python train.py --rope_fraction=0.25 --init_std_up=0.0847 --weight_decay=0.12 --batch_tokens=32768
Each number is 500 + 25 x the weight over its row's rms, rounded and kept within 0 to 999. Layers, rows and columns count from 0. Numbers have three digits each. The size before them is the row's rms in percent of the matrix's.

# layer 4 MLP down, 256x1024, rms 0.107, rows 203-255, columns 0-255
101:509536517552500511490497489518446602526484485467531477488556479451480492500490509494512506452529536501469516505468493507500496515541492519478568515509487510482475522470501518492498513482464514496479529516477532491510519477501504473527482519521514492473524486522499494492494565520497507496554467542503491496511471517515496529507493501545484470525482521537523495506517480498443515524476488450511497491537485499519505527519526511529490508526477472502443512497500486524489518510497509518498507515487519524522473473496512525507523500524532484478496518510533567478459553526496534492523471488511530497503552474498498531551484517522493464503468471489498555494515498513496513496479515503499494505459501492511502502435486475490521483502508498475512462506511440521426507503462495
101:511541541474467483526514493483517537484571499499525498513485507477472493478509507485494505484524525478477532471471507527511479452484472473552509427509475518506492451491507494505486467499496512512525501507523498498456503513516544487503500504513481516512520504484505490502500514496503497522512550472499541526492460507514479517489559467525482527504535507550515499508528479463474527513471466527524462481500467503498504541449538510475525449539551470507581495480492543513489538497480510483510509514523493502484426501526527516573453489476543476497531526459553536506507456497499491556523488478489513498478489531513486502529502505481478464471484560484473501468488563471514477479490489457539518517484459540501545516491531500486517519524505512488470491458503518508558487506500511
094:503492494476522491473489458518463536527539467540528494517484479457526506508491537480469513471495468477469491522477488508517521494485478500495480539492460458492472514498513510513490530504502482433539502512495513469498504483505479508459503542482485540517514497537437503501479499484544512505540540493507514493484457476528474515492495477510481524512484487512497535457491502478464536478505512524492541502550530525517493501448493496460540492465487491480488442488473481481507494489499484540547540509498492553525518515481525495577500506489544495509504537492464478472537503467477517523505510487476497500508462496517479483476471501507506463483463496521464505505463520532442447495490497475480500488504565482504552498478464501477507504516525517507541484495507505428470535517460482
093:532468490490477510492488495514534467488513458541513486527497499490518533492502518532520469487465506523480499526496478460528517470460536521493498497511499526511465534517523472506522521479523519496460479516540485455485457487453543520509470515461487554499536537456523496556485492496501495491499498505481500482473512495505540476479503518479469510492511524526446507502498507528518505509508462495488499415524511472494512457556477528526512522551542505531540505518498487506486512525477511494508478473518491482505517479509509503505494520460535468461471482481465497522482498534522521499518480468496505506494476493436507509517476506510511477514506486516510502512533498528509471465524513529571505464494513490507491503505498529544501449486507508503514515547478500496502512505522543
101:476491558519524495490537520522513512506504509476524521526506493485498519500486510532506505557524495500495466438499531488532540490504542489486533441455527482493478497472462483509495513483475459459519491473582520512540502488466473524503483513506490505535477487461505457500526455520429531502472518520461500453499537548524525518523508495487511538513507485505512491530533459483450488484509451517483484496468483467568498510505530508496501499521515491498503522517504502445548496497477524485501530506482474474477486471514480549465514483495487484544500482465483447512513456494513521494505499524512514474491509452504515545486495453476502522491505512456523459511475529479516502539499506537518506473535491468512488523510524499487484533513539540494489479503519494522520479490480549
100:470484524486514487482452495521506502513547501503501508505524490517510442480512500492514508505487544509523519491522462481489482506481458507517472487512485540488501483553502492478523554484501516494513480462504485554510497498492503476471433503468534501508495474484491499537454479553509517487453494520485503536496467475569490497578483497506580514463495497459494543508493490510507484517502477516517462481545468454491509509528505499483515511479447498484486494523502556445504491506474489500525506536479510503508501503456488521517505522491492507478500451488517463501513525471473513521512495486507531493467496485465507476518515520509523470457463519500523470483499477478526485497533509496564529505474482508533532453439488466511505490549466524487468534482528471495488481474514496
097:473517501470499499467481524502494464476504504491499504494494516518452525492433495506507486487514502481477476464491458474511484480483518504518508488536526500522490518489498474492540493515509487479520494479449491440551501482517492511471517520510485554502523501523511499473486540534535483482499479507491524508468521487478485494475506490510505498495486505478492494472519524524519506524492510553506514518507526544470522523461499512559529464503491490500473507521485494481498485550568488453489504558535480531530558527475569519499512498491475474523513469488477508498499469487507526510489500518526533503523514495505418494492508488483502495464493490452486473491541534489535508554525508516537493511496488501502495498507495490489506509449505469479489509457462507503522492528475462
102:523526503494488552490469481495505519466521486518471474466522473482527453495505482530473497508511491469487531507485491536458507481475498534485458487498522490519513478501466510543430475487510470476465470486535466505477521495498473469521507492504536480516525537535495467478523549485503509490495447529437512506482476510482548472442488498528491476502446548476527479540482488496494521489540480496506519478519485471505465492493509510518507533507509499455477505462459526498491528438551545513513499509539482513514464477497533488472503506490492477503502492510491488478493483495496469525493498491442471524518510495503514520530519512551525484483452487463520475526466520510482494503480446524468464511463481492513491487512481512510514488497493489472501509446488521510518512502490507
112:512491540473495475475492552479486498492493501488549476534564561500525513528462519504484474502489477505508507497477471493477501489494538508491508496491497483536502512502483567510516535507500501513458463479516505537520463480519515494488516501532484490535495507490508501527537535519500526504486545539506520484487495511474553501505490509490474547556534558539510567491563479497532521486511517499469493501529447503539535506475512462482514521514492465495476507493539508527511512489482484527541475506500467520516508498480528508486486506516518533442495503471481477510506480497510518494517501505478529523509498517476527508465496510533521502538486494484531500491519510559480438480476484508492535499488526501504473502515539509497560543508514510543508523480524547475490508545495512
097:505509506478537490475467475527520518527481505493525498473524497515521513499468492461552499512505477492466463534485465457547539496510472500490459523473497492506507521527466496467512480500600524542476557509569515519463469487516497489489511572513519510483511500461489480464494475498488492468517496542464487559527506503483530456496476485489481476495510499511451515494511492542553484473495489499520426519508521538523521490535481513499453513489507494490454504512501490466467511510530498532528476470532508470482509488446513456532508501483522479503496496476477533470509524486478486483478482552493500463530507496464488514488494475485483521538522511497490507478486532456482515470505524504507491552482468489523499504496503513475517501501482516494496510534578514468517526471507555
101:475524521562480501466477490491476489522511477484469511456532478499505518482497495487546512463540476480493525489497500523523550473488518507472503497496535530482493553502462491475449528480515520506555526446521478568482482493474453521507507502499484502515455517495479511495486475522468531462491460508491546538505541506496512463501511504521504509485515504507517484505525504526537531468493492497481466542552529493468487518515508487426511534509527525464490470490520532483499528491523487510479487511502498495473553517508519505492531478465491516539516498529449500489456545525501505539494480500488496522476492541528516508461504535485486472525477503467535482495533499498564461489493464493453481522532505534508504504516527498513533570513470550468515492475476506491475493478466531
095:507488501514495480516477517511470509493531506516544499470510502514528495496476514497494489487491480502507480512534513468464549490457522508508486453480534522482509517497477492499491499477534485449503508474481529504500519514513451556540487530531478470471445508482502490524506451486518504525525529477444475504489518453544480510474512513503518526529526499489533485497540516497538491487502486512459462535468497514479498493520472504510493511491484515533506487501511438472522510489535486518487459547494510484531520463519485478527498471491442498453507494526476472502522517496512489526538498456512490473481474515525483529515486493503455501528538468471492500516563462476462495512523461458489499493516523530497467532498475510508495509492459513495552479511487475477554503490477484
099:490457529496494487467503509510524520500481462552471506505499510444455524517498497507496511487489482541537511515518490478520466540521536501486497436570530515491520524473544490492457527506543466485439470464489506487561493533494451534524479462507478452489478459457496497543484462488522507532505443494519502496513560527487546527481496472499486552540497536460533475524495509500462444510526493506490463503501455523494543459494487526509459481502521511521551523485482510475527458430446481490483520534508513470514497506521475486434497487537497522508524513494458477448480505494495483470456486503457472512458482499502506490481504460493506607491506509544476496485489481505514489494510533507464481542542504496505500519509494523520488496487515499490480550497502539475496510477525478
104:514532453496485482486500476469475526495545503485495513490490511491519511492477502516520480491507526493464481476461511514478447475524535521489467500476494485497493463521496479458487502457504500566492508486510497498444503445490528457519452517530539522480503499536521505510464501526522495471505517449537532473490459518482478484506491484475517491475532515456512474515532517503505506492476476518546486485547512521473478498489493509513511475530549485486536477482496481500506518531506538493495491519531492520485484501494505452484526517514459439458477488489514498518481462577451464510488482470501495462524541480474587485481495537495535519431506478504479511470523534489478538474515484506496497527502542514526548500466508504479512460511511496536490481503523477467490470484513508
099:500447476507473468510447467476522510467515521416515518530486518497524507512526543540506485499493482509521499496476474491486466504508513463518549519465524452495427476511509496508467508510537519476475490533506506470517490463509514500517470484479471495481500502517496522477489487503540494516566497528481468465530461513466530521489489506507495529525487522495456442438502488540518561496493521497504552500578524513542491547533521491487506478514459511502512533484486456516462545503496511545479534484512501476497531491506495500484492531426487549475486508482511501538487491484507448509507519513512518513471518493499514545464503500510549512485485491517490498517464512502535493487512465493521487541531494520505518493492472468499493501535500476507503489512532489502500521517503521
097:497522504524480507488501519550487472570515460541525481473502498528512474519503505513492521523483484483533520488484482509519523534501499535496481522512500542504494509491501532491564473463516524525548498534495531513502494510498480481513495498514546521483474513505473494480477523485490485475512505462491537511496508501524537490492522527554492497480549474495516478552487472502480502496466519484505477433486466485497506532510497496513563460510499456511466460515514455472524516516526527537482464495454526506543502497479480483525506472511521548498520540521473492562503541487505512506527527494484503534500506484500490482467452487504481473525492470510505468501488477503472516517522493482528479490500525503489537477473561492508500498498519495495494500484461547503506480490551502
103:521536487516533489469482482471502476470457528472520496456518469501474503532454541463507521512524528479507491515531495453490510491504491499450511515506507515504460526483525482480508470528470492508491536533490518494452455456491495464480519499483483526462533499513477481538479520453509485464506500504483513458471530494507509471481498464513536517510486470549503466458525478483526514480503530528490499507480540488498482502492491466508488517473467513492451482515470462490499515499506485502475535486510496497534531488503466486493492492510482484502506431506525514502524484483519522484494526474475525468496536495500553487460501487529506476528566491504495520515488522492438496501548525525544525550486498473487490452498479516511511503505523519484519473537491534512490472467520449
097:483481507510525473505504460507528462515504481512507549457451555441501488472513508475454460469501524509486517531491472465513528540456526506505467523510536503525494491503489485530563492511513507527498499510530518501518554520495533563467484465459509505494525494521482483462478482486453494497473431472476495533527475491475484477503486530514461462490470513520538487499457463522477462489502444473528517478499495473507541515478500515455493509512515563535499510493467489511490525548482503513506495509483494500511482487489537545516478473520565521504471482506555536510478509491496499509474481525493487483495477467526449477492511503478575495502480516491490500539519464499502519525487505495530488442435516442514467476453492507497487496458482512518524526456493475487504499488499493
101:499519471513502512534511502494485519521539507485505519556474446508506570497507486496493536521507493470481493498500483514528476519470494529499472435502526469519505495531527500480477463508463475492499489489539483476469490476489491509504491531494518489504501512527475518517512526518514507507525503482477501451525494507483501460480536574516503472507500483479489494462491510530447562524510462483531515506494476509496520478503525483478498500497502516494474511504513508443488472497446494490488493524508532459483502503534489513503495508541525498477524488453489547470512484489443505508515519500455558511509506515515490482488522480487515414527462511529515520509496500510492463492472478514554524505466525488516483529518522513503505504504471487502485423469460531546476474485492538
107:495518519506512478523500509547476520520496465479499503495492548517499486542475437499495496477529525556545471451508493464532476462492525481505493471498495531510460524463514479502494479464550492499496528504488506514489492465501545484532495515483524500507539463504479547562477489496519510517537474523476505420507530494517517468522497529563481493522509518534491493509492485526475520517500496463506523490541505501500481507484512519507454494497490502465528495512510525530509461544452480479503520495519496514458513490524502531533532488495547460445495544522520554475499544529533513506492493513530512530482553522483517537560525500501486522519466527525501493506463519502513550482487532498487470461530483503501533494484493523510524486510522476468513475546520505489465485508531520
096:496499499534546503545495510458503493474505464474496509522456491521488480514477534463498498456505505532503506492490446449521501513503489477487580474517481470512526433466541487504518485493496518517477508494507505455513490510487476501505477501505492500524499501520509488471477509493526511505488491476477473464494484487476485510517467510467472517488501472468487494488522479509520471490460509474487461501504501511537468465492484506457489489518543512496461500504450525530468475488531466493487494462472529468504492500492522518494496503479487470486519536502489477514489483518488480492540452476511501476458503496478484481476482506504520527476480456561476477504502540507458520542514506526504484507459484538502548464507490519466462505476457496505571509552509478484527520496538487
104:540443417497506508523490499520512508509479470488554505491546523508503523505476506511509479524536483516474496478499471550488518496504481494513546540499505442475590499485503508465492513534498512488516465489525499489517500497535518513484478503501492499471530482514484486488447538489473506448470531479467510460527563494471533482498531522478487542465475494510519490492527518502521497536487495519501481468494492441478472539509473493491496528520471529501493491503476493495504457497510457480509510510504531500538433495515517476485530482472529490453490539496512493482507455518529516487480486542525519506530491483543517492569535488527514525489511505496496481479525525500483493520498477511531472495499482533452521520523488523493504479497447468526501495499539526514506511474510515
101:486560511490448553429533505508480461498481504516509479491515500476519486503493537504554503528486516501455486497471506530445489530469494482495500472445521478476503510495521495434497510511517523529498508521516452469492459484492515488492486482500510511462467549497505509528529487529489486501479527469490514458501508508512535477485504495510460495483509516494532523521508463460512466504495493540512496493512512503500477481520529498496450512507535493502506491508510538518478487492491498539484480519518462523485527484508528520546470486519496430532504516525512512547510495536507443487491481539500511505544476516532484486514516485487493551543492487489507483491416489506549516496512510441467553538496465491540465509536497513487503477495516505480517483493471443487475505499482489
097:489530476507471505498523497504486542489557507484516519555536517527517468517484442508459505495516518498503533497505474493467485536511504496472527494525478513486422490454501471541551511497508503519499453477520512505503522483509529497498501515522467486505485455499464526508477451480516496520514534500535487468453469506497533487515471468497525505493518505522503469524508474540520551492476502475507503498502476494470506527449505494517472517512495475496507504505509535518523498506532482555520508501479455523488516471499507490528523493521510491435492533517503521536516489503514491515500510445520467503468527497516508545509471474470465471482499499496480517438494497498452485507466551474521476483484529509510502502521465508468504535493522461516460510502521499453512490438445492
102:532490469506545520473534451470488484474533494494533507485483458468488566509492505512475501534543492490488512464471516490494427509497496506503545491546521518508447500507504469494509464533484494545481481488440511474525491443458490497485528493503546504482502481542511496490466498480509515473514518540516533487480470474458515454537555504505503484499535476508494536489517492504487512456494485503497508504513551508456487525467526499478498526490545468501487484528499495481467520509542498494516490475497526526498524488520528503510487482528441470483543498481499523487497480513495495526480474503543465521508562488511503477535422483513486482463518442508522481452519508495490445545484505498476492468530515470491504460473519479521503526517500504506483453500516526456519487542493544
160:514533491508512507493507453500513514528529492497514499487471497502506482477495523532505541530528481473495519520519514504495509481488518516504512523502485556480542478499528417420504477499554552514520543507492501538486520491499482512488464518482559504498506514506477491477436508506500417505523506482533527532492509494502512488494508541514470497524518490494472478456509515487486518532440511499531492512514491499502508542495489494520524516496502498515525482542437510493476495546505515519458525505495545426468526521525455507518502531493425495520500491481513549520495510545501494531510477491513508498518514524541496478498516512466517505492483506493509525492488492401501502499531497504512423535527499506508507494511516482485423488489490520501553493495513480517542470431497481
099:497489498531503483520489504453499538480556482493473462516465509474511499494518488468499535454483520478484530477495548495500520493484537500540499499477516496494548451485537515512466493523522507496523544476499526484498542527458522488508531478465465495477527565496491499497534483484523533508486529523427452523508539541495460499469460526507514479533504525527476470452484516494499514533495519497517492510489504478526510501481493530498546464550509529511497483478486466475480512473478511452525528494538560489515472490526502504518520461500509556471509475544455501449509495534482510491462517470506482475481477510538539498557446489494532468536523483539519496523506470508472507505493523524494485472532515487489478520525504499500461496503520497521513535505473480506496496489518462
110:503465494514506532477490557486478514511485472476510490512475485515530495505468526476524505441477466530520500442477482484433490456519437525488528512489454511495462490483491526517462507460511495493497447470450506507482517520516515443491513522490486482498495488463504513482549480530523493494477506485505486480497517461520502541472487491439455508507509480497491477520498501518511490473498483477496497472470536474496474486475485494494479506497488466481507484473511517482508489522498448451520519450513519544532470487442507513464480434511509528532502480499480473495505517469522499501484473464487484541485449477525500532452527508481487470493515520501495519507499540559460523517479539459454504508522480519506457500532518514505482519492517499464501496544514550456535510524501459
098:483540536508509573464448492482516495539500477520494520524516497515527474505539488478491539518483544509504552486499467503527484529501506513501502531502513419516486499506484522493479485497529529482472502518522516495507460473470505462475473491498521460495480483477488530550500531549482501526484497510484563468502492468527491498476477492551533476513472502461460520533489520497468495506492486533473454474478503472476465479478473470532500485498557496528554495528484498499493491509503511488466494449474546493538485548491478531473445480470477484477553496513537533463528526480470500516512515510435455517545457492514515509533533495530510572511525501522537472497458455520503485468480513507536502512521477525476510564525541485496534484516519472481491464438498514461475518499530488
100:482513503534502521485493502487520522525493474509456473534514476512498514485496481498488511493506505493528496493466540480511473520490553492502515535494459517494521526469503514495537491488508485522510523519512502500527443538466523502496506516520551479469494510467486481496521501526507480509470547476518500441463501515468509496481459493547458543512499516548469507529486518490473528490507504507512524520442503472487500466479504472508567492497541507492515475489481505497514521487501492516488459489504462496474509512455479465457488476507491470490525498497556498514492496477531522485536500524495470480473487470502487526495497492525452480483541500482504487514483505521517572487485472492468515491530518529482492570494501542508483514489479499517515522509569537511480492505560522
101:501487513507518511515496508455527510472483496509536457501518475492530547515504507506443444491483512487526454520503493491507472482460501500540504550522500479517517507499494514524482502500501521504478493488513515479514527534553531465456511484478547552480508494472506492514501523489496498517485462486543495470503486455497525479478557520493483473527440499504460454529513498497461474517540536545497491502486481538527510551469515487485461479508510514538504492523515492474518507517494456513493490492523458558564502532496462531486489473514506485510509514508410487478485488477470514503498457489524508502516531507517526445524474506514503531544510573474508490503500527497481479513490508529470511541510525515487519513484471535499510493492516467549500495511486501528514474514496492
100:490466536482491468540503496494470502502507536550499493451523525541488477451526493514465531519475511510493471492491512491484468518528497458526522505499470505522477505505503518501484526454540511509463525516526507534493496528518525507561492459513489485451529525507504447469456502518494544481531560482523539512478507472573438498539483508492469529489485509501500505508454469505464501491514503524532494484509477477523484531515532486490486467512489521491502494490518544485491528503470519499484524494470523485491464467493535526508471430493498459504501502478494532500505531520490474512496495511486488497498500531507510471472456468511499524469509525519527473501497514503505496515497499521555529484484492547471512518462482522499511508538510487511471500564502498529511473511536465
095:475537457489519467543508494493504528492489474467471531493466465515492465468506466483520518542471465470504519510493509463486515469465446492476493484465525483520523475476488503492494486512501489518494494520523491482547498461497489516503463501486530505510506486505539452476506515476487519491497492540548514496516505461515487462512512484486459438525508496538496503472476438501506492493534486497432505487486445489466537509498476505489503508508461481497452481468498527451469456510473553440514522448500527485485460499511492487449485467515497507483502471479537562501535500504487504503466478492478492476526478483476515466473494542456503503476491518514459502515489477512480492507512547504504477477534503533502455486482445514472489482521562502493528461481549491486517493493528492
095:527538536484485550504519506496490488499502555460498494517478462514471514521538479547488486483489540475588491443504507515461469526514443470506526485535502459536518505490510516495532467518459470514499524508485559463449527522495520505498455510519453496524525484489477475513505442510476525545488499527571462559479475497488491497540437529494488510508496485518515505520477517520477520495494487504523525490515524468503506449522488508521498501520506459509496485528527462474533524499510450495494546515496505501541548483510533454494488456491543521483534470509490469492472494445503505615465536505463497511495534482508464454476504473496488472500511464508457499508505497507485500488461512489474531512485470480488470488507512541498477506501498524497512505478524483466479515492507473
098:483476484495519496479455498484531448435493486473522509499523484447485522530450568523514442491490501490496535492469491514489514459472540497468524491537571513522531518527527512523512494501508542462478468496505484491523494496472511500478515544480505487490493546573467511477545520436520517495485479498489491492529498519472507476549519505540490497492530488518495477462571537485501489494532504551457512457490515515478455509538482479487478474478522530502474492497499496522498489542512556534558489537507485556498492520526511500550574473519504498476517454498519543468484487506547539444521501501499520500486483440501456477471500526517517451472510473501497500486525496519513529516506522488466511494474521493538494499470461498501514483508482494478494475464489452497502499480477480
103:504515470534489458502515495487528546474508473456498492486519497511516523511489503494506487450534500439469484511505528520480444457500507472482473509485528501479542457515506516443494471522522473528553516476509469526513504503459486464499515502485509511498526525473500514474463456517511484485528518483468469515525527498524483488467521492502464505504510499537460542469513491484467488511526517472541484458473491538482521481483518497514513545500545500501521540503498470462510520486513542496482527500492486493511481518499472486519486496483476526486495488512521511483535494506558507483487448492538472482449522521505500534444467517531503505524521520504484527512518444500493521510493443476533518487555513473495464521442497486507455496502467534530505483483499469535531539478483532
096:503495465499469516517519483452518519468551502478489527476507496489444535461473514527503483485527497508516479511437502466486493529496537501494535557513510479510566427449504493481530515507474527517520545499465459541520501519529456521539512461502513496492462466461526453482471487540501478467530538526498522508462472480440503520549488573513491530515509491521478462503463530519510497532484486489537474476468502497597525530504495465539519495506451533546536484519485497494500520511525527505484486461479522496580520500532509489450541468497502524436482500475481504503520475528481461503517438524520505538510527512466471547491486518500534465524517516512491510481511481473479532556505516505510531501525528505470485526520490508492503514506488527523510541469468480516499489466511485
099:451469529547497511523515516462466529492471502492483503520468515494458483510466481498511492503488482448473472478519524510519496497490477516476506498483503516514520529539477533485486483457530485474531506511487481508531491520462502495495480527515526478532513490499503528509503518481451526532540486480541501501474490514483490523530451500457521509513485464478475502489473462501540500490427524480466492485460499515512497489504503541485520553494516535513492545510543488482511489483533509492518484474484516469494486496483458458450516473490540543457499531501420541451486479479503482516487526505483530544493485526480538487509451492528480516517522500441480521510547517508493529540518514509493487502514512498498481479562510537500528515486524472499525467446471496457473493496504477
102:503528532505464495499520512524442514513467486501492441501535501529506517488487516479479458488516473496451489513513500515493506566505475516478480529511485501508499505516505510521513480414476528479478534485534480540501529500518509540535511481488515473469464472507483526535523546514509518504528502464513470487511489513525491521523498540472509485504509518529508497459490527533461455513515485498515435524500475491504523469525511494596491517474497511504481493537500497479486522531506470505503531480522488534483509478508473487471507495472459482484473489486532510482484514485518452498475516516500519504489426501515471555488501503481492517516481483498515511531490438499468519452497488520545516475486508489492491523520532479508512516499494530500500474512519540506485477491457485
102:505516515488468521528469483563488484509492495449466559534509519507476472500529468511514472451517502513485519485445480516486497518537549460496472515486525522486512518485481493469490480483487495487542475524551449537462477494495519487518502509500459509511471547443486525484474516484469502512512512517485504440469491497472498471503525461525483525519498548515493498494519518517541536436449498501492477510571452482525467522492520494500497524529499516508463493501505525471508479513482553515491520508475471523493479498497479486429484428533529485454496513483491531494466520483467507473468527475568480545463467492511477464515580551462517499529467528471517514491460523474485498468489520492502530477517447502537486516523451507505525486524528460528480482504541500468544497489497504
101:486508494491520486490491518507543485513523523515512487494472525518473510482436486494480487485510496496492516510495474548549554485518492509487531501512509520491499452519521476494523508493454443492493526499487522497504495473521507526505482471503494520494461538495473523472488450513474479493453465430498478459525553525472514495503563495521539487516457476513452499473525498481472460537524521543520486503485522517492522517457464484504499460489519487483458543479489494539513472490493482456503503530497479522532515509541509502467512577557493507445502509552508504519522470515532567489522494551482499477523527537549485485504489473515508557497518545513503523516528527477535458543517486462499477476478492503501529521508482492489476514541506515509508517462545532504487479514472472
099:472492510486441535522491480466494478477531526506499517511479477468493504501505472547502517478517491527458504506504460479500511473505512484489495537491569493502462536478524490515526495459461506553508510484516471469526503516524504497537489478495439494472522508521457522501494532487486460469504492496509470499494507492490560508501477511468521480466491503488494479493465511507496476558495513509492475475516472483498496547523534481501468490559530473507476516488500532515476511533479497537488531491477474506506468475529501480514481511554494435484478473491515561498499508540484523523503475506495501539491453519524479468452513506514474482519472460500476504523502520471533519492533477536504496496520502537481540462489455514503511493508504525527505496533473507501495489512485449
108:497516490548511487493502472491535490551466504467479478472506506498502474488509478501509480518462496475521534465538482527494513541547499528520504526523477500498534496527514514456483485481513518484522519541528505524508502491499519507556479510525500535501494498504506506507493554467486500479524469485499471495525482508518493507484518518484488504520516513509460505539489503498499530533455502539509476489545481501492506455523489540502524472482535490515502477470456515527479529502488522461540454531500519475519530498462437485488476533521538524512503490500510469502476567564500488509487525489528507493547542515514517494502502501487479496512502517527522513483512503470505496486489426462535469524467524501507477474492521453465478500464524501473495509480468488480491454496475532
096:513456482489480542546498498530490483489482518490490492478536482489510492528498518495493513530500492518487510522516519506502498526511514495445495516452494500498492492505512514500541470526481514501507556490446552486534446469469493495474538501474486473511483516504488494487490481495500480526510547483494462487532526489488494486526504564480511495498484466455534505522473496491526532494454527469489481530509466506486537489481523566476495529503505561504494502499498491516481570489507483479497494503507495496530543493508518553509486530522490551503541521534500529455473462513447499514519492548510525525522491502492471486485520467489486522478499541529486462493515495530481500476491494532496509503464524489500497532479480539498492486526535520515493449528501466530545513544478497
105:501514524521498452511546505517483448469461517535512522551512473501503522533497479518507508509519469514531513479509499509497497497526490506500469472465530423528478554515486517521550491523478470494495458496507521542495463474489513502495505496508492541495530500494480544450474475527485496498516507478500510471505496521509477483486540520496525503484456517475510539503485482478509523519530503558520507495458509485528466521529473495486498473498492467496489559508484490499521516476528466436516523500479513548534503456520540480516537510484502526500485534475522468507465490516499493480498528465490490496506523538506483499495508482479465508517474496518487460482487565518489510488502475477496518463516556478496514530522516522492532468512479505574521495486469507536556511470548548
096:505519492517543523489447457488467522540539514511457522534440477457496484507516492497537523525481506470493481494525507504530483488513498478504513494483479476477543523549512491519510429510479530511483547511545522464537525523522488483482478528487503488515462487493503498507505471546517478513502521488499466529472540511526526528478500553477515501468466494483490533455444479497489525460486480519510506515506542451474474520522528502484450513470499499484521479512493499513494504527493470481517515495521549550504487488515510526485504515492499489517512493492444500460532521546487488476522513537501490545497518528492505494517480473506532516484486532472490515473519503474536461486520491509516480516502530540501540457467517481509489491495501500505505536530472453470498535508485463
106:485469490481514509482489493485498515522486476506499480479485486476486517501487498486542498480523487496510512515467540520468492495512488546515475460500501479479470506518510510508482505526492498517520476484492533540489508535528480493513533476490462529480524479508554512520499504492525520522482502475487489494527497480499507519499508473474555491518486520508490509515495485500520505512519524497513490552515510453502492519455502439533459519528476538493486508487526512489480504466442469517526478518498513499482476512501533486481461483538547499461505498511455530492489477426525485528484490526496490493480528487497468496486498555524532506505527435456496515538462488511489497507502473481490538507479510535481542514547490548478512538497509555512527541453463515491443529536550487
100:529483501480515563489482520507494526517466486497475495484514528513490517487473493535479511510535508482531476501489516517479461545530487521512521496505521513526560473467538478513420504522510485517490510436445475489518488496486524481457480518480528500485515531525502480530474512478506520439578492503505487482505501518499507466507498504508470471489463476519516500455468452521489501536514512500517503514499493468535477497531507500490515486516518508497503481527512502497533527501496481522521489471545457487515492490498472516485480522512518524499499551539515488490507535513449476495541529506480498499478534518513498528510514513546506471505509547513494527484483498486539525511465497455492503512481460480489526546518508507466505510475522516512502501508502513501532441527465535
095:489475500520500461507491507514499517490472564536545516515508466517518511502473472510491456487514549511526496497526521520488490481493496493556530463492519459487493492508509534511523482496502495510518480505473486482496490475481510474481495496516491500480479515515528528554477464465497468513502495500492537509506485508519456524462520496496557459497476512559454495508537504480502507494513488501505594510504553487502473497503530530461527490506515491523459505492522506500524525540487548495491491499500456522458507491475521492498505509458512537512503500483512538500522497484525535443480536525491487491540533481512496457514472511535534526471547530506482462486499501526470481485495485499480501504526476503484496416536534474492534489464540524492511494546527508491480467482469528
097:497488485509513475500471468518489485480541483501475482469498498502513475521498508486529510533529523496516493487506454512519505515476508524525490498524427483522501484513540475519514511493494498538544522519492474468521509557518515497542522488541458509488505516464499511547499518472491496548476514503485471479494477499482540512508509468477476460482533488508540473501542471506538496495481502538512517515510493484490479470476492543488522439514485529499492470508506512481472486511512474520440540499504535444496515463507550495538495499512508471501522469468452515550507463490469499507491505501519503463527485480505474508537530493481490490466506468478502494499575535498539457490507522513530520477464498503535482450501513485474479476498506532469502486555487502499498511526503502
097:520458519497490468474492512518498525475560478487510481523491442448517480468476513534530518517492498480506505457521515508481556519509508532542501519530465510468519479510416517496502513537505505557527489483480478467461487491471516504502509511498497504470534504525453494521522493538533484492461444472544468502481518516485503492509483499497499468512500531525541504514455499541463471452513500485435506509529493407478530532492459516496547473490503520486517474473503468493519458532493578526529502501534502503518506510507490520527458534538515503474507499521540475462466473465517489541487552446457496502529494513487478510526536491496518474498514495511499490504513555523496517488504508541474479498473477514506464501519448516478526466440501538492451511471529504534490469481473505
099:514512439525509509467487500518495468498484526515496493529480523489535486481488536472480456450489518512495510506504496511511491503498457442474515515536479526530526486495543468495534509481465464453494499477497529493506496467437486565511494487534472462510481509545486509519491518467474490533501508522495491483464509490461480478518480481503462486500522476518499484465486488498435515478517486483481528475497501473432485524501464458505495510484433472520521485488471505521511495479488491525494515496463501525481529524500519521498515525483473482500476515476487509532502519498458488458463487492512491462529522495525467461476496497462487465476463515517497468516470493493475491444496498481433459501525518516498510491463517492497521472499544454498496499516521521497489490502513498
098:501440481486521451517510477458559527559470534538531488507506457516494512517489485498499473565495506508494489507550528523495508522454537510535472473483528523478478511491477515509472510512450496491477494459478442504515524550542526501489476548520545485531505476528498497488532485509515494502496531482471518533463471466505501480512457497467441520521458510472490467494472528512505486558487534558452512503512503494469484477460525497530518433453477532484555517535465519493515511507512490513549520514513536478532493506534511500490481488485464493495536488500456527483528480497540515494494492524531528475497488528495476474524468501491548477531514470510470523520489480496506495487510504497513503432478518525518513494453419503509496489488511534508517523518554517483540454517498472